{"head_dim": 64, "intermediate_size": 5120, "vocab_size": 12462, "norm": "layernorm", "norm_eps": 1e-06, "tie_word_embeddings": true, "parallel_block": false, "decay_fraction": 1.0, "batch_tokens": 65536, "max_seq_len": 1024}
Each number is 500 + 50 x the weight over its row's rms, rounded and kept within 0 to 999. Layers, rows and columns count from 0. Numbers have three digits each. The size before them is the row's rms in percent of the matrix's.

# up: layer 4 MLP up, 5120x640, rms 0.0229, rows 3388-3430, columns 0-159
# down: layer 4 MLP down (transposed), 5120x640, rms 0.0189, rows 3388-3429, columns 0-159
up3388 058:454512434470583514437487491482524490450551431422503426451515503482455427559524518445461493417550494511485523454467486555445504522520553522543479471511577538524564442493467566463467494477494506526493563509470501417541383541423447541445510576482475404572521366478480527537561442395534485466543429494515464473539463459415576494491479389479426450556566553514541544495555616497539421472431568498581518477541450369545555486499509537574473499488511469470485469492543555588481441507475479
down3388 026:537447507490479517485503528509457577442496479432495447622562372414424431571443530472428496453444454486564539502487446440508485506522535488428485567448458492599522494397517495450393376534521470487475550514583508505478533454570459543565495529482506557566402540503558471430553531429507487550474446474476549483499450528445592560510489557481420483511500536508489518533542489410598477473491517515501446512492552488589428559504535558525470470578487495552499395563446523524437461625547505
up3389 060:470488444524540463454441532597518526607494493459431498476524519495523493534558612449538511627506474522580532558553445482502415480454443475488542529573580487425457495490581460405478435499520514484485485418568497574488506526403488483518399467551465557528426508529561508478458565507495450499498491447545561558556469479424577420407448395466460427544472556539482461537456480474498530464461503469503364506539435433461436452554486500478516494447562518446437493497443556492424325469509509
down3389 032:574428488459491536588506524472513490604529527510421480527540417536508442524549561493493466549535381428615465483475482555461435537507510498481407507529522508531472514481578526511455587581429533480499551609421476542520497457476453503581519503539560436401537525523540479513474543555560515481471495430512559497514485443512468485486518524572455488558460443475525461558416544587420502467458493450596554502492495493431550626484414541491522518520573483443533506535536566461530511517439544
up3390 111:466519569527650470546485463507536554440563395500465488458345585524570467475497544477529542505475479618338512480469520462372547514508461534518631492428503432537406481498574474439464402406532542619550444499505515570469509482521446414448565497449511474513457432521473530641476474414485597435547449470444508479504537500393457453461510497434513514522520486511493462449523513486453524484509498558559372524617478490520501517526525391457631516519527402594523438510404478455460494432536482
down3390 116:539511506461536518377458455538447421504580464520522563574541411507427479547489464537444545518494509443557524456510450504533533498483521449477474479512499473480573449496470520603527576568468452482466542576475486495487503537498491509565499437489482452548607475531513563580481594479436430535537480539618504457546471489519501527522506457521565496487519547411423424556500492526433554451574567421558527497482544473424518467494502454517478505515477512541448570531527600438396527384464594
up3391 102:555452525520444558458457474500516488551434524545481495501410429475384390559509471471530538591469496460505547471458475511469473478575462426463550424502392517518339511504489459575484541533402515557449395532547521491433357562522441493500489592540519444579540541477525603471464481461550492526482484545509569587464436436521478450547500536555468468502645465541598576470565479459590546532502515517483515438535551546513495418530443456469573500493478472501523455530474515501466476487560512
down3391 112:463398430528449501472454485554383530487475567479411521502565453622463468516544508518477436577492436437477509464488451455472572489477549520553486468518428504501542469453448528617471488473462547463504495532412445505482506470435447612446469444464392554432481508624565540559468531457502476515570514496566533533501462457592506457473494430535409470500518450391473550521562438562446453463448542512526464586503516513423459433456512527452509518545473538454485485496532473482513528567512588
up3392 111:532572379452503441554469574518493546488503485476467552424489572406553434508548443431465551605569490560556486522495453511497493460524471438470496535503502472458453483456453475480452549461501486548580453528382568444537486573491545500510521508394470466479499467564462469539470526497613518566477457435475458541533506537560591533468519488429479457483554527491438491413501489494496479523465494375536521453489591484483466463548445503538484496534510534486342548522529560530539507442495576
down3392 114:462462516553539472502421510538542515527519520469506465488470508545460495541461576556481458558461491472468534606543425509461554537495482585540607557556468538453501566570500608543523504505469515461445545522533541536395494443515517496545407497475519473438454501391439416390510561501575550489533475473397565510513509566484456535491578493370546509492576425559649564545482527528500495437576542542544477518448503439416489478494554498596613543427539488583605563441500430461564455470506503
up3393 118:459519487486542497520496522579467506568509514532504523437497439493555481510449511529456520537511475476424495511510501468425445503461467460575573526462489504496462476457464489433475476513509486623431522502532449552586529504415401384435549489447466557567462517487528447561582482425492483509505516446497536466524443497468477479418484487450519447522435399448502505548561432573511571519446573419543425504613605438409507503467349451439498541454444494546573419547471559425514481439427570
down3393 125:491544546493413483450526549496541469482478514541518518478516480576545496461504501532450424552449582434567416467571486573495524535468511520513494394546534575391427484551457539499511433445468445499430506449470432476499384483509390575576548521455413435439556515495600447438531455448543458524359484492513513447470500529512482512496514492404617529536508504475570558512417543570475515474546511521486521567511488509532593489525560538567472574519504522519513493563507539487457469546435413
up3394 106:502476486428537412546434491587466496465418531455504524473491511487468508466459413477536563506586476523426503480634428429504467373589571578468515573432501537545507518555516543467460506573547519480471484477437498566516560526520507490513463468439539572502550384538570462412404513511545510548480473368465477487541508482455494554470590494572443590472526475505535466480478523513492417426426593455485466414574521511515449536473502564450531494528588558487478431532525482436468452646497518
down3394 101:469529510502541522426529451452493500469470512497523540537570501472550484552505519512708539563429527508525484522519488504564529541504505415430539470517484566439451509500517506526418540499566500433503450600520492570541553497533481494488550523530544420541514511370497564556487524545450496495494429552512433580507380452481579331429495481438510503552501513505457551569547498467488539549550483600527491541510568459475458457508533529471480537445435505520546477521542485512493495509499477
up3395 109:531575501553506443460469558549481584470500517522495477554500519406563466477546652545555626448468406539540556529538460444545495528432454475473609486513545479440514531499511477496532524506403521477531512475500476489453560466486514543454433474478510500554531618499572594455506592546504525484492461551484545636502484452468477418563439472475451469429499543484452569533544528398470512513499472484486491572509514525492528405511494507527491500497414536380447500521599470569431564518426530
down3395 103:515551406583461493462585520452464474517454486549502593447577519567486492343577402496455506528522516543476524454612542524504489548497435420527375453470411494559572574531600497458505636510490482559500528519568526547476537548478495571422544517493426503573496470567479489430527490527506452450520520455464496537542565510448470604546547523525626556499478529525506537499503495561421514509604457481513425579525504455442522450494442521439491514518508460557470509437524560521463556561531455
up3396 053:599422431438526457451521390530435565587547480448434429578502494496415422520415435540543521616563576546496527436435447503563407488508531487517473553475576453587462425490494484443525414454458521534542536485561447450526475497411475440487514455439486514550425429561492542512608414414438507510544439455511455563577414412591478480561522533495467518609463450477558499559430545547532570448514501538565550538516573523449524490464503546534446544522568342452439489496613486445514450547563400
down3396 015:546442490478440480457488470437476518524444564486490498574461442532546600569442512534522499483467579485568433498486555423411473437480439560456569432542558426564479550504530481554588543438480536534574481437417529605423533467541466544539503467435530448292487567455550520456571463486508434486514493421430550437433459431566437539443557458565464538536486398572467451532508476535497510537478600569561465455561572423588488602427548550567441485466549518536514552475566437438452454468468575
up3397 110:570516496474487441564524501460476566552515544495561483428463465538541488468510491463533545511570520620544516569542546442515474493477477505420490537551474499526583506556480576526494392535497479524473409568481431537530589505493519428484501512494476586513643466440586550466554517433420495571607451475589430524485484416514536468486595498465485498505495600483484561485467476588456499507509475524458418453509398433463526538596515514551537542406585470531515505438530481438506464590548542
down3397 117:449454549533499613515556543459503557537475465479579537536516453501613542499491458527495453540366452498505490494513535461492586577513501608512488508462462468454543591544479502573484538518496509490533431504656522416490414506524504495420458499468448508477539462566547477474381564374534477451535468573530471435440514522483450520459516479496419486487496460466542535414543508512512569474570568430485475552449495498482464475477468426688557589407515542542518598522508381529575450561546475
up3398 119:603497473445471537521441376502628553573551473474518528536435468512453556506493571462434550430562569516520441531525497519522415469452496433515466506441430501514503445567539442502533476512485480497433489493491491483637471466493459431512480584485554502534455464565489563575442482483515523510431485534500547414590512366415451493427474488493477461606478405516572517485508507590524506515532514494507408494464532537458530500550425508498345526516509433467540438472536486484547438393473580
down3398 123:423513429419510510561508531493552465553618476493487587429548420455514527486471441538526445505511479492572434496526455400542440470494487519521537367438442549396550566376460508523510502450416493523481497477446465595620491505488502484470444432568544478505490443408491453573384434491519567512428475499447495544416498483475444451439530490437517441558508544561504542492471589483627435484562456430414554499609493446515509536511566534428456601505536507474444559430538562470596510439479501
up3399 099:415480541462522498380535451519465503449495568470517501526527451443514519557488502564539540482528490579518500624462422491492420451491421502506480450499552589448528516543604547495445555412545554531475505467543466580535549520480527503444397529528505412562577460465519380431557494526559529478451447467458494527512459502538580502460517514524488456519567578583419510379534494517463483523521436525468426522505454422507526554444477540460473502503539426442437470479523459513516538483421534
down3399 097:484541401465499380535586556510561478490466574515472513462499549528589456515475603524462508532503435490547475478489542571552541559490511568482558508567553524583484440521576509453531483545497460567492510524571611555466516507487453497473568479518479475462494559600430591466522530551445510505505441562543540640380505512434464399579456447581524503520516595577522564499506415529501394468442455592516560482503463471518504496439521500522504491573459514457520467525504452563417498500481532
up3400 105:482490512470508443531475451481444481575550518470475545533625490490473485607481547524470556526527418482529521570478494463482513521506511572408478514517503562546474481597494548523408473484459473513483460436499500545525454455451481518598500522448507461508512509513498505541528503458492491553563481484537492513452490554560396493580477485416420497572540543536420462478464560455467501400486484382450492511444498538479497525465426475534501536504465575489532465506499467504510522464470555
down3400 105:446443632425539468476491445512340480494505546525508605480504603515412509436553513447420539497479438508510492501480602522448527451503543469407499400525468389539415455468423505448525496600529541429495461445517493447536558473591497436514433552557540517550434446475445536536498572531483512524480506411458533538544541519514535536547409515570501548556513552580507491376548481445493550606551489448428616519447548409475508442474534498457629454474459533427504511545512476528494488521492485
up3401 124:492437573495554564562510491542473510535537380396426517516511544430527436485519460542530506630540498518520539524518568536511470582525470520513509464447508571456504491475489533513505488434534491611475460437481530503406523509391546537445525565478387603505467469541419505513450466526454486498638455439538518468514490495480528497497478458449500415509594547431435531435506545465505583521536454351602546460528491406485492402482513373555448435584432423409484494517512546551602525421500532
down3401 133:566433433502564497567484539440465453628483461518470460457567527510569567461471555426482554481516479552465566566511495565474521517419564478443535539446588500453577445558493395557512463592553489495450530445573518469480503534500420536476466571489545507516484490452541479527531507471457449503497546544424501482524572474504502525468562509475516491457505512476536423448438481503416486547411568489426530520483517551592503465552466551505529558466485557558388411526467461502498545484555429
up3402 101:548527536563530448471511452452500528497489539483528497403551541459440381507579590522474516449558501536546464474581463413489584461521518590470574544535572552541536526500487465480551443500569488626587484534521453513531541452431523477480500494461438555533467379426551556480482480453482507507586477406451428533526474539576485471534444507473478522460486509425399522565498526482476542495448447537485466504551515496457479447592495518536385466439467504429488447541544489481465489516397511
down3402 099:459525443552473504488516533481512502532482501529487451456387517459508498463532529423388420526427453476498606470428426488538470524470556493469509444426491449544499535562509552529491491505549491568538565421492561395448532504564544434510446469467466363567538520528463510509471497523513605442501490503493459560523443419546493521573585512536479454376549589470570447499588416553545568556560448576394480575539403514498507528428526465588637528514410421565425586530623512522430479543548520
up3403 147:475459405443466562508489451556494415536559418575508442514469463452473449518524619415502519470427477482499476515569491480491485488478447447581465415544404474534375530492607433527508422495495497449550530549530574476552502428528485492473547541486483535507401524539410463404499517500586520432546482506510557427572425523516568448496377514584494500526477542415436461564541448522551432569553517528558524476460509490438447475503477478547411515562470519455506465506546466545453527422513472
down3403 182:464557473524497490451487506518473534403493505573485465521542587554549432485455509532544483461475520404468471478547478454457546490576445393522524536446484474543468519562523488625448504565535495429473450584405373522413546510564511504461545455534530460504550537435439538493508477503507515506480516487522479466584466549490546489436447497381503503571458573459482515525577467561470491533489533489478516482525465586528485501445502538484503523538518522542532507503491485495491492561500588
up3404 102:399477514490620475474525540521452508486518546454477493421523494474534495520520520511581547550483559494426457601453476536552569498419547500524504563452480482509546487587444545486545474465560541521448385476479453571428344540524528527526544512501497645525492426474510533618477501469468357494546497512489420588632464465567554576394449571408487523585375402502485453597455475562488486561475562571550503483551509491523470467474463639514594506565530600505471505453499555477518495514481494
down3404 098:558475429477447414475510390471606516535598531528498532520462516516474462512488421513591484487506533474480453497472512514499464396573534498472451566526510528522481510545439462530420470453433505486508535482488462449565538506531576370425525536398489525478552596554561501550575521466466543547444405505466526514503446495434531501531478500527516430503443542526458430554598515451398440412501543494487491412537450588460526523528583465445489491537485561440513446519518503501551460477524553
up3405 108:525412543506538360552516462492567549425473514515572494519474500462523448500494529475520537477457502564468473514527538510449485516453515424498548548471427444491507549505413399462547445424577506506490446456511533468507530483443489572534543466514504540509431430450491582464552522468546527474501460531501481436455505472551493535533542480552474555463467425551463545469505512562415490572535493532509383518543408549548484572547578481520509525519516466479564464580509452490484524472524426
down3405 105:499503409514460443622489585467512511582490502521476561430519545462455445491417525509372562473549486492433494449459465463557495378486446475541516451476503490479512478475445501516551494565517482494476510464484475427499535563519542480489568529536473475470454417610497455499523461539530547526597515518532538528526447462538480496459501483474512482553518497506502475473605559540457518523565502443496572425435528553490464399513505415476544504585533476431487483433449572574532519517434433
up3406 057:542409473517531456469499505513474548569544415547543518505458509480481453622554456533564542525380535589494537494437518566456487491488442626547591443431468527503456489542530444506471448531501491555551437418530496508522458538554438449482495566498475586518502430523514558496385435466542468443493551481560516573554451421513544484474488428453529465486544509504536483457558523495505470461482473505507463516506441387512454480525489516513541521388441508425482489556427518513488491528537465
down3406 016:506561416494578464502483610461551475487462600557424503497578507422477507491503432468466470548554519481478495497593545486592542503581479527543481533473428536504524488352477631538552497486513549536504485536377548542441486517523541486457553500412597443403422499497538457480482482514426577591547446472546551460519514461542560543503473524543469404511425492431471477507426520478437450479541472430536572609505530583534528587516477394492504452578472420505423425477445469545562478501458486
up3407 101:572473502467462602468449484530510604515565517477427549507501524519498489479577575524513470471566491433552527465547523512508434500464535504565443441380561565526446462533479560542522476496337480475572495511489525468595515522494494350475560514531327538516587429569490431471477474529472499494513484563504462505572560503412456502543461484594413472382511517508513527555464525536492577476481633454545524494471496546365500433473464477449550583373545570450482469510526643396499525470414512
down3407 095:479449524539540526440431479492465601476554489565532536462480507505451529502536483442445446476482530477491474505496544442556487550523490418414539396399515470528585622469450487551578474587494467505510477450440503484439527503450508476388421506405540454565352488399541519416486490525512545476500557583452547522444462490530563535468521461446577550452523546493455444510470563444484498549500437539379479518547541502502513411524454440470480501477438527539539441446592422465496441467487541
up3408 127:576434446492593485388491494560550606517534419506535514578398414480412510551454536492552563504523488496588581502480489478545439511548527421427422525463437583536548438569383567566484533573592495549561467483377499507491450491451453484509423499444499442521586505569578563439486496516518528473447488542528499492505469386539569511529519467498330540426533629416600560485498473447492557463525548490447542511584408497501507466509528526468610525450469476545386411467520416430537488482510471
down3408 141:488443602581536563416575505542497564488471509504557602491513551521537405470587506446466436491492397528458467460484523437474535411467574582493509499513515388575499438575472535496496421516474513484520525558539550516546602518543518447490486587464515509509575529492494539445437503540588456514467484429546469436439433512498472506556484473515525380546517410474479452447549511518484435474426451498518346458505471492515501539595582396538520513495546515505582489568605465454454427425501593
up3409 126:501603404487520475527503561506497538524544468429561533525368520490466538567671541481462571453459394556547485555476508440542451538556508474542469476428483470486542493449405430462519469530456533468495492499554592378533442492455452475375505469449432508507537432561470483542454471475510536513498500511564475498523477453497493528508412460429439538532468510497515484592527571588600561508507502485471466435485492419410440451482475501549496442516504556506535496528534454479442471438527584
down3409 157:501512429411567479449460505577507413467519523510432441446485481504501526581533550388599481511448458521478556517429419499429501503443524428554497512542452455443502462507484497574452483544528531561535493479512527458480403556520521543436476396433475497446530424481471520539384587428494529561545466494481490609478484404544506576488406512529488505527513381451458526482587460413538435439462536530515510484537561487470501569538572519446514441537502611550493509529416490416499561396571504
up3410 061:483433499424411486413439419567515441546546437463448549495407568469421517561490513492497487585594424464527480575483549470530477466522467580543542505390489530578441506561557477473477552464480475502419389462488471449523476523528468484481439555480530511512424548504442625538527534443584449514499425453469515430504498554457530425466499460436492466590491524468506511452575466491529599562477541448543434484509530432525526462439444458471575467547425424440464569475557568533485509515476567
down3410 032:529431479529510461498437539571509413456540436488450480452422522546520458450490530553486491536557502500376439530507479544517545547459511456468484520578442505471468476522570474543539487544402461546469471484480512386468495515564448559553589532570463496464569551525501485462601526558457437525538455522567440546441488466474438472594496498489380497428524486544434431455433543590446467470501527507529510508397491531498485490462568477567555516517452602542442478514471474469538498472446468
up3411 110:447520515443601429438397330559544562524503467450464543470491478511560426544473498458512539446484498493369483520425446494512546441490532442489600511551506561528480562539445500599459446425445518521438476462476467500416323517526513512543494539465487574489508380496529512550421525534529451537465475468451469633549544514459640506478449535496441467492521515563451496513475562475496450473447499486529495501485574496520484467491582441510573533633543500494528464499463536517520463476480476
down3411 108:552555499556405435512401507558539436464524586486475479573485468539396397513509466517450553601616427499550496561534513501516394463533559502582391600575524512538492467532577582418452501539530458565567517457430560524562467412543485527443484507535462532470482490469476500469546501443481490397605457531501491484513479453477533496582487498485491448478515428536525511469597428472545517495539484562527514399522540560457471465466516524531559486416515600485481506500453502510526423489479471
up3412 113:554525497521500467501515490522422528528514530481526417516435451438504486470492524553564566508479581487460488671473519485521526545530495457394457447476503488518498471556466514577481499474431488540500465493449626590436474493526511460473492483513420547581583558413500433531512449463550420539454465484513552496607469534494590422484558500486442507479506504441457498520478524428523543536503596453560590441480412419408545473494531412538443430501384444540465543475444595481556531557449518
down3412 116:459489548446483476455509509563529460519499520503535487558564490529520521526524526432494559600563495578450461609596462475480418585429502489409549495480452477369529459459499527434480411520481549547398452488598569507568501433555548497493507478510561466521476449535460508433477482495460535491499435383510446582411522464521489453498495511528595522566374480533416484448447453470441422543560408553509499544513479425557485552560554506433578569587575463523458558452587428578450469418479569
up3413 074:439543482443578520464476462511608502540399478499539468498459507444511473496497519472542496521546440549562585493503460421480413430521498467477501444486468524568455462572555521530475422498436523519451470486445570541565470445474432555479503457453472446582544489417472467469509532482529515544479392502551423580477409363384437423534488522543482454560535478525476537531511561443581559478483545492507462506577463525439472437487575489497583510441534513492501494527504468453465498503506613
down3413 058:466447498590512484445500637485406455513502521457501453427434488602576469454450552464453476560473505497603475506514468481547507450482611464387545615339509522442532517490517476552554484436493591483463439434488480536492491514540448517616494513581531506474499507468519542545499471544502501604531526480505555501497613466574549463494574495572434564499488511432464516420525530530458525521537494464577437518573486480531510502490463493451511393501470552527502477504484606438407478421582505
up3414 127:566431390454537493493475517505525480478504499506493526536417415531520553538532582459490570521584544412437499536477451459516492483447511481474462396504480531525487455525612537467517509535499545515486485413504542528471511488470510535512525539523482492490476494564468505506505526542571442559514518551588515634523426467444536534563450460514461468503528529528401463569559613594441508497529525482505441503499480519371516503591370458476433592579410523424530488446648639465436502465496507
down3414 143:519535460578433465469542455469556538538573535452542515339469484537484482556399498450510579478528472505476498503546455512544510433523498533548563462531473464461483595498450455479462506506376509486588490519536436589498581525505428410528490448497505483482556488421486529498518417493502541522510456494494511505442462515488451456479599510423463471479473546496541573451460431572477474525589480530531360466609511496455469585537376413480524580502494454508488406531404536493514460417474471
up3415 136:507467466465554675529483478534474522480519412510513434409476540434561455574478496451541549434490529427540505568519543530423476538557507501445443472485438454584486450486511460425476422488515521533547494488472567463586454492501532550514429590541526499536513430403474443401535470486621589377576487442443476504539549609532554449385400537515407471497510450473519495451526434508499483542526529510587495484459574486475483473472534513552463559560569475501488370459495468578471541525473593
down3415 148:418516527542460501491495473468345564366479566522541499499512468527537468491495533482509482453480460488465469508519531526542562523469498408426509556469494409552529541621573571621390491525599491435496501515426441521385551485583506527465579510568556487537529492466546450457515504561500466548545536462542574397494478556498526468453511487523468450534466510494515537474507502559534524446443504478565506520513450582500484517478561503427505588471467478504558486501531468423442560505531566
up3416 112:570511480538530502430576542534474544521643533461567502427546577415583452449461511504503519477475416547514515603423473462595530564460459481499537554450523527584474398505475421520541484449589497567440518499481467477486493602510490595465464491354421465510578469488481523578451519507526514544419515470533422485571516555531484475453485518475451496504502556435469437526497529415511502552428494394541522517441481547433602473413443405500488440375453436423413468524476524514542459395517547
down3416 115:539529448456452515424523564464484483508441522518519447463518449563512484496506477469386510487557520478516424364495531424488501504559615552474460513508464541480485566496479437527441448586450467464530419518583546496501494543552474415470450496611531523477485512524414532442522450489471459507481457465472419542481532488511449556544581516508527477571492574629561442481392487461474457518542553493432448543521527439506480598498455488463492612488555502577500449546508488518537570485473360
up3417 122:524451490545517447542419439470568631506475541444507589457498472460473514556466504429467498601472553456582591498596482455498473443524521561527544510554493521535562541556448419467485424439431434627549385533465532534452528546476533486507504525450477504532463486431545461449490509527509506443454455492418418541457468450451545481444481471430435404416587433425486531446519530498581517477379497514444376537507558420535513529501413515528490571428521490585530477538612495417473458574570540
down3417 129:435552454532420426509455592556509476499497469471560497483470469602456536488459469520383551493531528438570435552488437548414534423497517459420523505495504556433497474474507559562475388487573519486404583484504552516466544540550534410517562485552467525537545467435548536564508474517556467543493468391542558513493500598566494456410619501535495539452557620456556514419485529544400505544443549495577577532501505490473479519488382524425479477580458575559483531517454557498493463482529512
up3418 102:440485507510469572491520480520547479505565488474489459511538470520439513479506419494484523504508441473482548547490520469346555520583501528491386444541492514478416547442524462495442485462423553511478553423563444431587344547459573489336530511525515528487432450510504458456524512542516445464554457542564557374583448544528527495559451529536474498511550583518515540477439448593439410479549615479508532381350498419562510474553526499439453547476480465438471442487544499528415508435573525
down3418 097:494446535476481519485534451444508537333476436563589484440420565505521503420512413476519495452440419515507482406500534555575506483585527460617544501515482523486463462518459483528416552486552503513555489470485497557464575511486537587518484461506502424516485538497487475470531565481457509615481522593519359475579488500480515434499505491465618522453576434356466523534428444503506377453429510489426609459518532500583538449519588473597549599449448453496516530507472488469497428534468500
up3419 100:431487442501478416443487537597536596534537519538501460405503427500541424514471643470520606497452389626531606457468488531504498491530461405474529508514549574552533548558470436534508506512517512510546503506513486552427561512548406385476448500438493526591586493498547420454452481466512542537489418487449418471470486537469540504505536513403347559486511553449502501556558555406547529493454452575446507587508469443445518517512567545390557526486484452490526449479528515458554446517484503
down3419 099:495559501454434553466510470461453436456505407516460534507483481475444469428477592571508455524556439508458462544493493539520471415496432497546482513477531515461424419497546512420546433555405507508473499525605509507507550506493554541497478541532609478529424514576466467475481461543491551487519476563503543481484587396448462428493416476485603537517535469551480494503507538495603492542479462464555565445464504505568455485490501520519574556406586538478500432557397455536491481513477473
up3420 055:556517474535507406469381434584492476589497485388478452435472463515433503491526477500547571500512516480466514557475500421429529423503484442522512510481464459502478449525493508492397434519500579510565478479506472515497505478503482469384541500459506555529480464539487495477511445449447452513527509553569526569508427516456533527528426431524472472474508376541564557470601475470599482478492550482499516535499493437421514415541538472408567444411456475517503451456601573532484392475583495
down3420 011:521436503465530536464567491554551581423558425492526492579515483465560549529475543518519556489456442457623524438529521543562460567501385498534523482485504538496590456569379516546485521537509507457585484514524447515485430536513526570466480437471560508495402486519500558476429559547596417484429466517567481455564488483546502521555420456534465525374500463553505544531513522486563520464481591520475468485500534499502552456489542464445500549487482450509513592461471464451493595464503484
up3421 126:527526461534608509518521499476448439598495482489504456512481578511538481537543485496416503554549501540410528480527497487432479467471519583523534378446428433578479483490444483500533473433544555564467504470391501519523542489333419521424549527453461491507472530507607446443471543455478487368481514516537504516397460474440492521514546481446472549490417446523546518567565523439558447447456456512544498499559550559521461475518447489473459593519572522475486495523535398560441410508543546
down3421 148:549630416469537484509388582509537378548576568527484556527528432492472536465482446476488470514517519404495464493500458482510472507562474436634451440574457467507446517560491447489439473539456505538545574492472482541493538519513478548481564547493479507431445469417568417426546474454533551473493513435493504585496487513522496463549500479534516462488512592578578509436421503544463537448514497466515506402555572519508496560589441463490536577448569475547547544396486573465515527505386548
up3422 110:547518419515551451484442503426508535447462484456595434423408539476447500522488533569533506503467430443573573566495452497509518442606541434545516423449487489559456522509402554435418478459507502505383471466373582546525518539501493518507474515434516544515534504503508448532516485477600368467440499563507615528533489530507471502405486438535489500422467586522566455414521530500465445546483606479534528489492545481420485486472461573486551514567509469493586538408493514522505502513467599
down3422 115:531461541533468490593550467440526489572504533534446506459541414544605581458460558512533373466452556546553433434470494492488564485548514552551436449517495483470544511460476482500510448460428508484548478465459315562430531508355497554525520512503478555527503474520477540572446506449486489470523551467408618511550498485593490460587478486440520544552517536543451523613495537498556485493517469507455458453458489499471499483407456495509452559469483504509537396579478494587501523544524580
up3423 117:472492543452491516412484451479450515400574496451454338528552392481470498497546504500460475589415563508486527516503517478515401513505584455551554515418503520453423496479492516366499456528499534502414501503472538446516461493442557539536475523544482540503504561583474691492505555481549564488545495437523421580644485457447582540518472519502478407561449572517551503445476453522545528517512465446512527499505507455542501473549542562539527518528496546450468512462495518534486408528479452
down3423 126:543539452402446489527470526474580418579553583539504607439530484538429564532526501456478307483572489531496424553514516496496547518434501539538499499444470467435590539459600532654469459544444495533459428528493533511520507453482394464424583525528519513520549474515569531424487453510559477497585527452498540553461496475482434424525589454487527491596541541477462514414459465518456559407459496433406530538406520418459457553506546545567452449502468591445479536561447465562457434597460460
up3424 063:454486471405472460437470541544478497527426454502481437507472519431489475581556573466461538507527557505454500470493482516462491449568516534556406476543498488555470464550534464423527436437372519480500362487555456530417503550442530474495565563469558538566516482488411465506546463533498500498503478425525505504528467503472542436459469406459454484474507500386506492494530571543516479419532549440575476496525453474454544469503468456482525552537533447436489435472511533447501526467474558
down3424 035:539501568571462540468493453527479434482570510465451554443531485441446529490541489480483527546550553490468535482465551515517412474386510593569448522523458465430553476512507423447545449505534470382541587474387450519506452499388548597539501503508549503476490541549388594460520539504446516475554482537512517399523467503591512451471398499516542535503556485511423538533523519468564484556449517544511557385423523496534490501431429458617477578500462464460525589455518427539395451493442475
up3425 049:450486436555493432535363513510494455425428558496470553494455492519457509536455446499513558520534488586435495527500477465434456434401534555595449488568491479584450508484461432516457551429487488536441517471482545503613501572512536472497521508450529540478516512516524577437429522471538480470455505552545459447446424540514516469505608528445500450531428542402479527519483556421480522508520490512480505516480457508505459457430495537482448586523472570492470400523511476521490439546563422
down3425 008:603589555440488440501451505582531497529560477459459523545541517472567559534432437516536492541534476383565532448492439433546509503574525557551562559470519495556477485520474563542470506463461511464511565608488583487512465439533513617547421552530455526338503589526423528555533482474569530474498577464581446565560562451556469539492489580502531501487527412484512412547500372473515425474505532464567547449408508471503466516425582512432519527523550533554507499500494483433484426488472548
up3426 094:518517470504601538519538509611514544552557532481461622506497510474547377531531523467474522415528444462468493506513571449545478498497538469466575583589449522428516508496442484492495408480484449520511479503539580503559536455505464481557558462474510507536458467442508514552574494540509566561564507463532537491503499495567457468526472482469429559534484355438453461513499449406551558460429506555490444474449533540488468542440605487559474491529549536504521433508487524364513418532542421
down3426 086:478424580510476438458442385438473540552480454617485459477512545454486523514571463664465540612515557489508510413499550527505475478400507459495491452582533476548463493505523529482520486531503533441455470487428494498373487590492505518601437571479503493485602517543400509530450540452527480551525473427558451498476543372446482449498518506474531461495557564528473518418462586543481437490448522488478574576459441427514535466482440466451622505594439537474508512488530464518481497465409637
up3427 102:477450515408491443504391388508515490528427530476474484509553455509515494528505492454550495496536591474450447540530549459509550508502499489524610514501565523520498446468529461546455533433560471552534533499576518517512570533476540585496593572468488670481351462378474503485487518558408488546583556485551511571559456548524572474445549505513540564516500486482448528516453503456455444434500482389484507502492544493485440473472540509501476566546520562501488419443482448508455552495515510
down3427 102:506514444477528503521414460513504412628471526438473491431551512602541547514600511513472499574481443521614396587501530446440514455421541445477399460571498546612518564555534518437546479423485453498552582508563461430536463525602516482485487537513407548455548489478518449506491549494589546450503518498457405540547463479507424576369446513433469595536595501501432454466573489504517525448445511536508481504531525426494505483541477482467416432538504444593467436502543431507486478540466488
up3428 122:495453504490562483454372490440448427492508434507456570471538554377431424529595472487450487552490472488518576553492502484510497432480486501417473493529433551500515469424549469450497502504467464515472468523521447537426506660398536483417498572539462628482585447426493391461409495487639506443564501413547536445539475516503393506514436474456459546543504576485458508457515516424542509517567460421572546477504649438490494430461462500411460531500482523521531512507480643547534505539551602
down3428 135:427502428478466549440517582610592476425512557533557467465509375480470464514494538442508485488505546557533535499509541470496472432438488479538521507474537458494542472424491520446452520469529502561457526594576492542500503447498452552445602418459530489500495505566485523567522567498516419477528460566496464460505477485489482441515579511515473436425444497510424518512446423599525462479447480551565553525523425554440466503510538475540412503462456448501493456563521425477396541553517513
up3429 056:461507521447501396457523442464487547510528544613577591458477448496436383532524549538506590513443527565535514643474488499499467531467434548469450490522445547498446443550478448522459489497459537512493449417407435531483444468413539489484446586546526478539583535448451549517521535467612570571502465472496410536526515482465531505515514518441420470526574510489522494480537432516622555582532544595482461508475497441553549440508466565474531552513492493470481527583547580511525565488516534
down3429 022:567551488592427450389542498441470498657451526553538461476584465464473563448467477499477545550481467540554458528396561549512467465462474450479517422454529636487514451514465476568541518513543460474497544451524511509412557513511506529500507565515498433497527437551556474531570549491529466545458507544441535491498577505579490544465537480406515556462484498526557558534486538532450453514473497561517474592460561502456522481502539580487545500520509526506494520491604494559483586529407493
up3430 118:418504471568488561492504480473526507491645493477492465472522409508524487484460493563451539424596443501440433511562489439506354541568544500579574483531539507533503531485421515476485494517530506561498481488450426513543480503473417449527500439453439436551495521537482479469497589500550507511542455500472515523477458489407540425427535445423491480568391461473575501599393545524528440462404478540442542480528512571456426500471554487521512455497422498579399549469510560495562475563425532